Each number is 128 + 32 x the weight over its row's rms, rounded and kept within 0 to 255. Layers, rows and columns count from 0. Numbers have three digits each. The size before them is the row's rms in percent of the matrix's.

# layer 3 MLP down (transposed), 1024x256, rms 0.221, rows 136-157, columns 64-127
103:119113129110055139145098159137054145121123121123129078143135174160124161147107156161120132129068130148138094116124205168114174061131173151115111141169179072105203103148154124117091121132113088
101:136164102198179077111096136128135127138180130181172095096121135133160123133147063134138109124116177134075107149164146089173127121117118118118160044162069184119131110152039105144105152117143115
098:154177152084103120199057139175156188184186167120073108074153098153113115179115123117156171095164111084108140127120113156123103108158119125141126127145142118171093121036156146104124114141133144
094:142082097094100115111147064135165126110168126182107062147123177118127147099122093118132076133116093149134148149142085139142130155054159176104128110103156145110143137138162101133065153095096092
108:125138147122149146091100115140081124146119170144126075117106123037155110163147095136093128136098110081189115189178133116153119156123085066095119130102154181182141109153171075114069114143146140
110:087144193111220115089084122118099111118111148138083056097191119095099123130069127163122152105189165112138100153115120146127134155145124103157127121050077185146135077141136158122127101123106180
105:189082172088139134100093134096125081113136145098140125143168170078091180159153147116175116146136057195094197120122126087152097122175135113172169120033183138122152128077132102074171118160107126
092:111124108165114067086087187175123181158171095140129146141083128103127171139114108079122110117075176081096132149140124151141129087126120104137149089135106148096070136129132054134121132096147119
108:146134131160177115117125098118147155139160109122128106157117148113113109182096122184083165126108120129120202031144087111181148074086168119114132098127174141158093141106143166184104105148145089
097:111115140120160115144109115132091149177168144187110119116151140083135143110154180077149112106094113087109079184139163107139056121119082174106156205106143070099126142084170167152097133112100138
094:109197130157134095169135118156145114145134154151106125043086188153118179140092072096177155146141076178162181139096117110120122088153100120137117115133111057151075112081153152149166146164197146
108:149142093116140144092096170165187079176131090131103111111113166032163100114093173163110110140172109085064146107072185130125194195108105119146160158184189052157110132104139134131118172083106081
104:107143134092114157113119180123155142116139132126151130134112118097162143106125176109128153135136150108101139129162092126198091039136156121137116146178084176160158175151130085097156163115088112
106:115161065094123088111141115149194151129131135071141057091140182144118092104152093117130139147154138145110138083173131102147158103115145202067136135137074110193134128173184128124124110158097145
089:130110139139084186149141122107209166125170147124139083136110190136150085121075117165148114128129139143143118110159139159178177122071105133149181085164073112216111113095104126107142189160064169
093:122093118152104191155142143157119120126160078088129140087151099142120148149162127107142142139133119129083221118110083130153077107052098167109143204103133120119083159122129134161130139193071148
103:157144110128180118087073072143195169186086111126120111053153133115118137151133129161127139107144048124131122105084137163127119164067175093109160109176114140222117126137173091113142148216123112
091:129159169139188169194127096133124083117238145122164125137118148143147135158109057094140063155099133185181095152128141131082147120108172171086148145131139130072081137128119091098149129151138153
099:099123143135122167057056091118130064074148137149124126120180074134110136167143071149052127116128149087141140102156172131152125166069120163137160085089117101116121095119154173141103055145160141
091:076091122088139115159149170149122126145118123162165137132113054114124139117130098169162139113152200133129132147145183108132122158101168155140135181094096110118121111161160101099133077136077156
103:117071122119128147085160050109079123121166104133102119113166121173104180140134109127173124148119074132099160158060134134136107070121149145112162169172130088122122101136131144170123076180132122
098:095142130172104146132153108110176194125049143159102125079176137109165100098043175123094136150114163195153098153071149140082146099132135115122105141109125102070154156104108119126103154159149106
# layer 3 MLP up, 1024x256, rms 0.221, rows 137-157, columns 64-127
109:137098083129152123186088110177126139148129121129127112110100107126110103147122080122097152165191183148091123122119163191148165130176144141112134132118075169190120116111165142146164131145117123
099:162124113153131126163154154113175160104106111124091083115119109120130113094179167194128093093134138026157149055161060143142153110128118101147115118205102111147116131087145126132113109093162146
094:098115126141138118134087160110145122132204118141118178129116179089082092102147048156123123124115130098088076155062183127054149124137155179173146085123132113128121120075122150093173125159145167
101:133170138108135154165176145120121132104094172132084101206128196109140167175169141186116115108139061085159134127205092094123075146150169148100116192129137145166147161151117106101141202152168115
104:188153122140123119146118121162113068126086160153153047195190173152136134137129114099104134095153100168099150112139069148161182175151147105178153131103126143134168178098168091149159151073112171
096:191113140097138098131116136071122126178126135137094153144171159156150099171144167146129148175125097184034137107124148114151117140091198127090159156113129104110094154073169145094101151058120149
100:179189085106111137111116125134165071089089169184157158118134061142129152130050104202132089199108136101138109106101191126127082116152125104097090073119213119107195078115193122125175088125115077
108:060107155126171097112115132141138188085097105105142114097145118122080119156121093126145154172124157135130122063138115093077088168070095142203148164096158138112172133133158151111103128128137112
097:130169104127071128174140180137155111067072098132117083127126187121165155078057154144115201138124132087208148141057098076169148072099156111116134139134118132091118129063117118178088104064102129
095:131080137113127161119166115117100161111113145136147119153102128190054166133116153154152147149098179123090086194076151141121135136132082157091163130170129163114118131137160112110133152127053148
094:141096168125097123120085155092131046127142169142200092075150120041145130114114153103136138154143063111158121079178121116139135171086102142122155104138142159107129139099125116168119132108190100
099:135160117098127186117131136199152108147112113131112145093122165059179076162166090064123136159100120140154136087159185061139111118138129104202086142112040136166168216128146108120163099092104103
101:107148141075114131096196159126106113127132063181185125094036149130130115137124079168136120175099150150115079080138094187153143152112139112152116102179127149129124112102123124093111144122061167
094:135160092108117137115149187099157118143106142207136199128144031087096073154155099085086124149076121169140156174112128082148105179196136129146088148108149131058152149152159122138119092089130138
098:147144084150098098135091120057148091101159092070132124163173142116134149114148147176118146176093127152104130151116156146113139106149124165113103110112097150129105083121168150143166085173139106
108:122117123163170152117133143139116142118150139107161084131122109142115139171106192101152170186131135182084161128132155161139169127148101160188036132150127119133151101115146095076103110081173201
096:105117116108120186100096107163163097174149146088120101132159124114156096140114069132112108069091043150114169149083125144152129124138102151119154104121139095174118148129120108188145102095193178
103:101130198109120146131146096148159076139140084167147119176094125137098101131129170103081169145149083097155094095150161121119124152093078105168201072172178150142133143081158103158127093151145102
098:156120130167079052172086114126122096114119081136099144146133111098179150160128168116175125163156085117072100116154083112104152107161147125154117105144208162172133123087097141172157108085078124
097:147083131179142107155162121164133107131121063122105135155093074149173124121124155169142194176113169165122115134131103187140158098129150116127151178106134086092138061138098111089126130133110121
097:178160094187093096152165135107078068189101130112121181117100072060072135189128127158157088090146181141075115138147129160167091104145116138095111117145109111124194061118068147144155121148126188